config = dict(
    norm_place='pre',
    rope_base=10000.0,
    parallel_block=False,
    extras=['capped logits'],
    lr_head=0.00709,
    decay_shape='linear',
    seq_len=512,
)
Each number is 500 + 50 x the weight over the matrix's rms, rounded and kept within 0 to 999. Layers, rows and columns count from 0. Numbers have three digits each.

# o: layer 3 attention output (transposed), 128x128, rms 0.287, rows 3-33,66-96, columns 64-127
# v: layer 3 attention value, 64x128, rms 0.191, rows 3-33, columns 64-127
o66:604466551546506456455456491629423521464527576483520522439520562564481477523582568488540531441547422569495461490510497547576608488458465401494543541578549457502540465532513524497503512483466380
v3:497413513516507427425490471576591450414421522573579579546516519443506537406449430465551496567393500393453471450475530523462551413554549532500558550528463538484462497497469467447462589448521478
o3:411583398479509577565543444565481555544557530559465555480527426558474514506454514547537460528526469560493426595535453476446442568535538479594506437491525464531459541509425508515511449522456529
o67:524450576578526431431466565422575472498444505461541434444525623477511516498483476469532577436476538482474576416543531492561573442452392496516482529552502534487516500448514516567511584468511453
v4:413495555464514471556463495501423560508467507531533401464540451482462475554579463553533533500480487510508450549515548554492562427438483393590442485484407454561546505476483483446529486538524455
o4:566457489587444526500504483544453456557494598475441479532536468488545431469460474444438473524482524545549503506361482559450451568483530624461460545540437531536568594455559543614541517540547506
o68:469510431444545476491545476412591527483454364526514512565452528499525533505493496469565424486432451537471495484616467433550517472531467475466566447472531502495446391546422514436450457431473590
v5:440574558515433431414501443397561545545535487526432489468472489557444397493501567492527364410504555494500421411526446486563507480531430499484476508509506519518518482492513559497499540573580507
o5:477530562527570489509551480488508530441518552488551417499500416506460580547484601571501495490445460541448577528497545502466426562479571474496441562443531556423551513492490439511498507481546448
o69:550452394461483511488451515462558417529506516527474593560469518452553484469530387469483449502498454518551463536504394465483576468473457563560529459548425503548483552507534560532508431545411572
v6:545479581488499470510487491420443503556497473526467462549451548457442458543525584521623443542561502540487548565523502495583491556431443418516493540482401520501496476525464433477628497450505463
o6:475478606550437572530502510511466517483449440475466526499435427426583535530429482481449523347484505464499461500473480494483542352524451541513476523488550378451453523544479527433533415450494538
o70:497505402455542484465569506468497494551513552571476461481521495574486447520566528474495427542410458579446575493499530504429449578511579489387509399497529583457454456464520488524510467523444546
v7:474577450410470487502460522466499566505492496467485494512451485554483535494570462450492447502520537417632465531470449528410456474533507548581536577480517548440524451473461481557553455510539517
o7:502447534486440519536531491572463494496510576523525563535485485485490477602402502454558514566432465496420630617528549549436539526486596462546512454468516437538511519478545562443530502459574547
o71:515544479476546500474433406502529477462488426398470438480442468518505521426606523590492550383538514536532408404521463490531529497535533467461465539567507544462474551491499483574455455533435441
v8:441399527545563580461514525543546512595440481448550488572583480439574548478459463616541584467570471476473473425439552497467440537441532433444494503502454536541542565425527417638528414477471501
o8:463629449477493494493495499559519505472456512420591547568508515511502482498524478535566532413587472508465454556513501454526446478496487457447585484516561476439472523502546510582404638412577479
o72:529423472546473455417528501420499528457502541565404463466451507504516522490428520435467424536436508464457525479553519511468566455509482541542475437461467473492511524558522518438616486560382547
v9:386474451521464545522421432493596596485459474473518566477600490479496502408558499524499507533534450622537488606546461468500456448494483486587497471597518419464419572410451573487415563472518439
o9:489476473521395481439480523588470465407444630498513515479496548546551527580531463394486452518493599505481532418510626455597433553558423467496485496514495471593559567450452419544438505443445515
o73:564502588473618451546497513418490548568545492550506469452498477469515478413475537555559488463472538472548458472406424541502597441522562481410457456463453559510464497556559464519543560563498537
v10:501505465454515536512520534408538491509527541449489589524496502483446551516418490426504500482442551537499520458494425496438446462541415517511582576577459477464412566450528495483433539569539511
o10:483458586540594471553491442552456428461496487430414471532475428454490460421537536424498513503567447483581567522535449529465554511504503536420510488511462529512335481582473477559554417494468493
o74:528503416469409456482494549493519551514509527577566517466510600563483426542528481538452451536475544477489505526456538475556510512448558448516414434544568435499634487562456543479502570517508529
v11:593513537613378519608497555495477426509478443422528499527459455398404596488490485431438478563462433468495473490536470472506523518452547550447480520570409515445556489518472532519485528448545461
o11:545467456470538516513479489459459502513531511501511452520502488502548564565425502396540517595583500504414557488496402602523429489479498420511540572451492333528446600546518530465490420497619530
o75:408476547521472476454525482529496560509510498470500534524564527484490488532536440646481529350478547455525461544484605475457480559452504601469472466478518611497522413444489430482500608546489462
v12:511473565490558518523565545480411488465520510433552487558423512417626535498492345593440437410557578465464562392556482614587445491462467505421575523572525448509484560520490484541541498445592469
o12:528497521503562525433521482482500538393590482443526429509471528575520430355524500602469509481492443442404494500434472445455570519582513505549566564525535446551451537497584586489439453508529517
o76:471520462520466477445447511502543427550417549579422601421541493426500518608489487447557525546498459490596425447550536540486462462507455461542442410457490571378494489445483426521553484493490487
v13:507528443569515492430543446417506444473460454608514550457449434508590533441462474539491618383418506538480525512466522434491537491565461641490492527378531505521519483462451528503531493466589499
o13:489511501425340563452482453499529428505562436461471632467470500553530599532559404588517455442549369549532398475551475434516531539511469412549460502575503505508551531513527501462513533640511455
o77:491461526511605470514458557483485583459494604518495436503548501469519479396519554424507512624509549460476538475396551554504453542512577516445547511485470490485406473532432458454551475382541485
v14:489472591499557510523472500448503501463445507517488516385460530486563499483493484582533475569464495527514592384501509577492533510565489529397520473487569560474456543531433508419454567427555440
o14:469513481490480495542517493539488378552518552566488432475485511373462585442417502508469494505472494461476476498454517394509519480417611431596547506513447462492439459467407479515526488598499451
o78:504533451541453546406467518504542593483515473489480580541557593598463410458531503518546508555523517447512520532580538581448477533526401486519463517475520502409568571498576492469522480493491586
v15:483553522522503535513485435532511489634527460496446565464534470566563591436550426502513391449556496399497436587521503527475550468393532497537536425536521526536597536454566509586545472486382429
o15:478439572441502447411488408514448518394523483546541530581519624528487488484460634475545603593466491530523464424465488535486491404572514565497593545461542431429476505508550579422430506482550504
o79:608503399544579520573507630456537550492514497413458524433390448447467538483426450483527406444524539444517526554519500490531521605494462465522393492495425521523483496488392445516567552502517546
v16:591486569517385572485523521473456477437498484419570506543516373435574535499443627504484489544460563510605524555382520466558512476526465426498511618471504358462506522478534497468454485456475536
o16:454439438528556481451502508542495415460497591548471562497474485569507554460515476445465548429375504523514455516570446454474544575437392508479533489463491433508381504423505404504507526454498459
o80:507593564426452458579468475487543527513447443477530375485491556480407480506602500492467452552594538530439574457455519505505426497545619450548427512538547492495542484514460509464529429570531431
v17:499601470526506521592475494472544534511411476472559442515465481537473595490444520512468483517523524470524538488585506478547519504512534452473464528534456445472526536513537450540546527478514445
o17:489380615470443480525529542526462466486501518568462430456546475522494557493441446401464528518504552429517419513519508563498431474460572548502562483438506560584491451577543583534480504401557475
o81:457543471526500501452481510546548516514504461383536537482517570457532445554480506555578487506500432618486533477473538408543587503467391513522451525529539513471419514423463447456474611543531510
v18:404413393492433562517524433591464518484483467572522508550506472526457545452533527478569612589580500464459541575504466530514473519566557461523487612465550435576415433472655550431567364441515527
o18:556461482451536564437549517427466498451492500554427493554364441524479456599484473601541431403452499478507416446509522482537473462537457558608553552538528538669594433527403430552452583449423451
o82:461491566632498479531477500514550548566556538416536557460511473496535538416537510406455524509472471549527492494399497517476566515519500470402490388586474492440516580455517546504461486538508536
v19:441442640482533581477474435482507425464530546568483528506523484459527513472432486421472494497462555458446567462554556517546501373457564605459499560482581582485506474453545573447565505487446523
o19:496574462522469477503431468395603583541450574551447440410543562578417594528578545517461459442498472485531506479488470551474563409442545519588554394589504487515449507476516474533525462547474493
o83:529526455455500468537554502550445462498514410468536494556600463430555486466466504519542541556512514477512423526540589394502446552598461464487462483524517480467554430496429572484463473521519541
v20:521509458603540403552373512472529623443441542443553500511470429476388500522440551471478541509600496527501560510486424448528449479500523450435509481496480411485427499498463456421563526564463498
o20:492525564401545506541495527504442479526556504511521529540435510520482430498553482392553485564441461425534505533492508496524503537390480513513465463367482561467541519556448564592502465428532504
o84:473473472527455516447560499519503513552471466508499475466580565578570565478448468618515471462523577548554558462539494515475502433549469543501512566611476452510528544452523486420477529535451485
v21:509487491527472468500527454474591467437488580469472566530497460446394558463543445379494398499457621509464510535467517489455555550437574519476532511512594470561503459481451538453408489403514474
o21:506474547460485523534550461515509555611451473484441465459555539493510584489537592544395490560512469487482463449490449479570431498524518488554484485439380477485523402497529498528499499493370513
o85:554541470457557439486394541505493525452495450474557545501420498550489396547481496558554521428493485525571570481437583526584560512495421494569521497527571481515497585466419524475511533545583475
v22:463534477579566474530485458454496468536553552502529538493429499480532479609456465469374511515462571467533506462485479415423438541466448449386499366455392498468447436575421444506486464453448473
o22:593568516543414417659496553523479508528454509411485600458578566434618543447594450479546513499584595516591521538514484564447522518518453499456473601437468434496493456509488542524412556456442579
o86:375394531427541530324445470491499492487485437517535402501520537646460478520438494538465476526467399510417528474549530524623454477566584482562539468492512574440527521442507493483531430497571532
v23:474525456552429402423553490490573529376568397483474505549449506564436485563586502547477592543513531541570449550507464514587483495492438526466516520571453471614440567474436488466584483469552541
o23:513440562485485526540535462424482515566518567502507592521484351477578410521485510512480478520439512445468545536463541390628524564439485508520423587508546477463509487425505527467350565490466535
o87:443581486535584550514486528493451487489492498557549421471513656438463569479504456468543493483521502488485420488538505595351525468546413500472524426459498586524534492587459478492525401553504424
v24:447551463418514440524514443488572535534524475548518497434435454442466453467538520589587469487510508468489506532513536558551490563506487513539426498444429554377461510443488511433505484493405471
o24:555506445542500503515573485441432419474551535490487558505443562509580527485445476557467546526488525483476486527497458531556491438488573556513565521472513572430552509491505492479624426547535517
o88:487460511479431536506483574476516633568425454405522489482542522506438506515556519473581478489557466577555571478516498474455481528452523460446466491495472467583546461515407474549362541484573442
v25:515456513489512495394462574475484486506503553515512427579552494434476410418520448467517409553502437499566587524505434557534461544449515480631590539475468484505522533532545500518530480476503518
o25:478531474507422570479466521535543548427491461488526453503381508517619515501491528489484569441550550543417512454404547491488499549542520543553461437366489513470421538579426471552515549516436466
o89:499525540480531441547550457433510454591444531489542494481589475437401610540545481518530428557487491583588483499546494445492453439490455473430563515546536491541542505432513521442500487481574484
v26:475543478448421514509515536503482457594358538513425513416548440428513481506483534456549453481441468436490529475481443514497471553515475474556552590535492444517509512469580560524529521437484561
o26:511480563498541403427508466523462487453442541538546463568489472565456620508547470523557515460544499567478479487492534474472462499549496591569412435545487554468432514544462549456510449485548433
o90:531467425539499556503438482517559553524585464454482535513466489449484465512369504445494497458476564512533481530521571532468528420423513428505551488454599518546562538459560422458510524543491467
v27:461514477519402538550522491440525523481541462509546482449546524459423542467528532547503487581432431544605399523478460526477506528518509460520513461520504499396504528435599504443503555496486528
o27:514462527479556468414540533436514548562497524543431491515461513408499458525522472425501466568511468525494496498537501454535497502465450484551471455405534482497523491451527494444548449530530483
o91:504509437539465474511510611557468425421479474469571547534546495510524459466493462573504567495570479465459602484533557517433477477533605553447452569593513600492448475549404462609498604461548535
v28:393507457464533448487519531486457490473504484545465472488571439530485412503523572458477494458408477479480540503384540442565455468468417437507527537443491558495520495430517468424463545469449509
o28:456474551532490590462509536421485505511392463595549515416488524562547516436576536464475487510520546538564473537603504402404509542468507499442370455470494412522548601558504568473527511473509573
o92:610525475446578462532485508584497491536615500371384506505517478437502513547448490487560411552546445454519569592475491603573514453497511527474538533548485472474475453532453423549471438509513462
v29:573525367491581512550542448544355546430483550474472584414473509542409499466380489475453448480561521430483507452555525490427443543441464487567537650578542535475523489506393542520511560513500433
o29:489546546557591473482403507534475447402660580456481437508493497530544418553517560453512557496455540526432475534387493477512522493474497562508523504544573537396514531453444516442574484553515564
o93:468419495442421535491535531547524586596416480491498522477518476505476566430556496578471495494516468532615491498535480501472553495580473496484455557444408429575468477544558457556515491434451430
v30:389483410533502541515521438503523422497522569540523524483564466564440498500520546404517464489442486508436476499451564503552517541509368558501456507483517490497596471495376395540516512512461447
o30:496508494416420468475436492475493462541452589497446502470550452510531495530469524462482490464525487446530509511495481428413456480496496489502501545494520513486526512512607430437567532567562440
o94:554473493534582493474486497507531511527533432469608515464397561544497512429444473548502572524491479531559555617535516543566621487538567478516534425518508481531422489469394567579501498453488554
v31:495481560477494537478392515481550531549442428510509519506481490444558537515455449613401583567550499485574579326450472510451503547504514467538506534546529459486439571517460505515564512488579554
o31:488447509516519366438546604531470556520540493502522477449510554588447419484516482568533389505524528485496512511595547527491468536468571537538540540523490487523524540509441383514400451510472443
o95:490549508465502595506524389479579481460467632525536478545522479450455571506450460380567662505522495484477487483518520423495515456544488417510467442448486519392469405476589570491572468516537526
v32:575562476476523463506500491443538437478468522490465516498491501432468455574515526487503526500497545431504507497479619479517388494493488541547526508485460537558496491508472477601405507525497494
o32:529546480602539573524505502469519552544556572538514529490562482428611569454505487421522456461537506546472525520540523422498498453485442541448490457558501531479555537511600462443532541550559502
o96:419476515452500458465515483539470464492497383463519463517458520541386428495469560564459556548494524406501474474515437558503534532453573431463468533481471452467469432520400519501471548451453471
v33:501478535506468433422464544529488548466495587580528418504428419499523522639509519479555602495470550483504494485438568479526522491547532482510544467452507508483479517523502494567482450506543447
o33:433498458447529458544441509566562424557514526521397545477528550455573488458525413598481398507479504554433455540540459538413486498436519489514447553530511487527532470446514510499549575439441419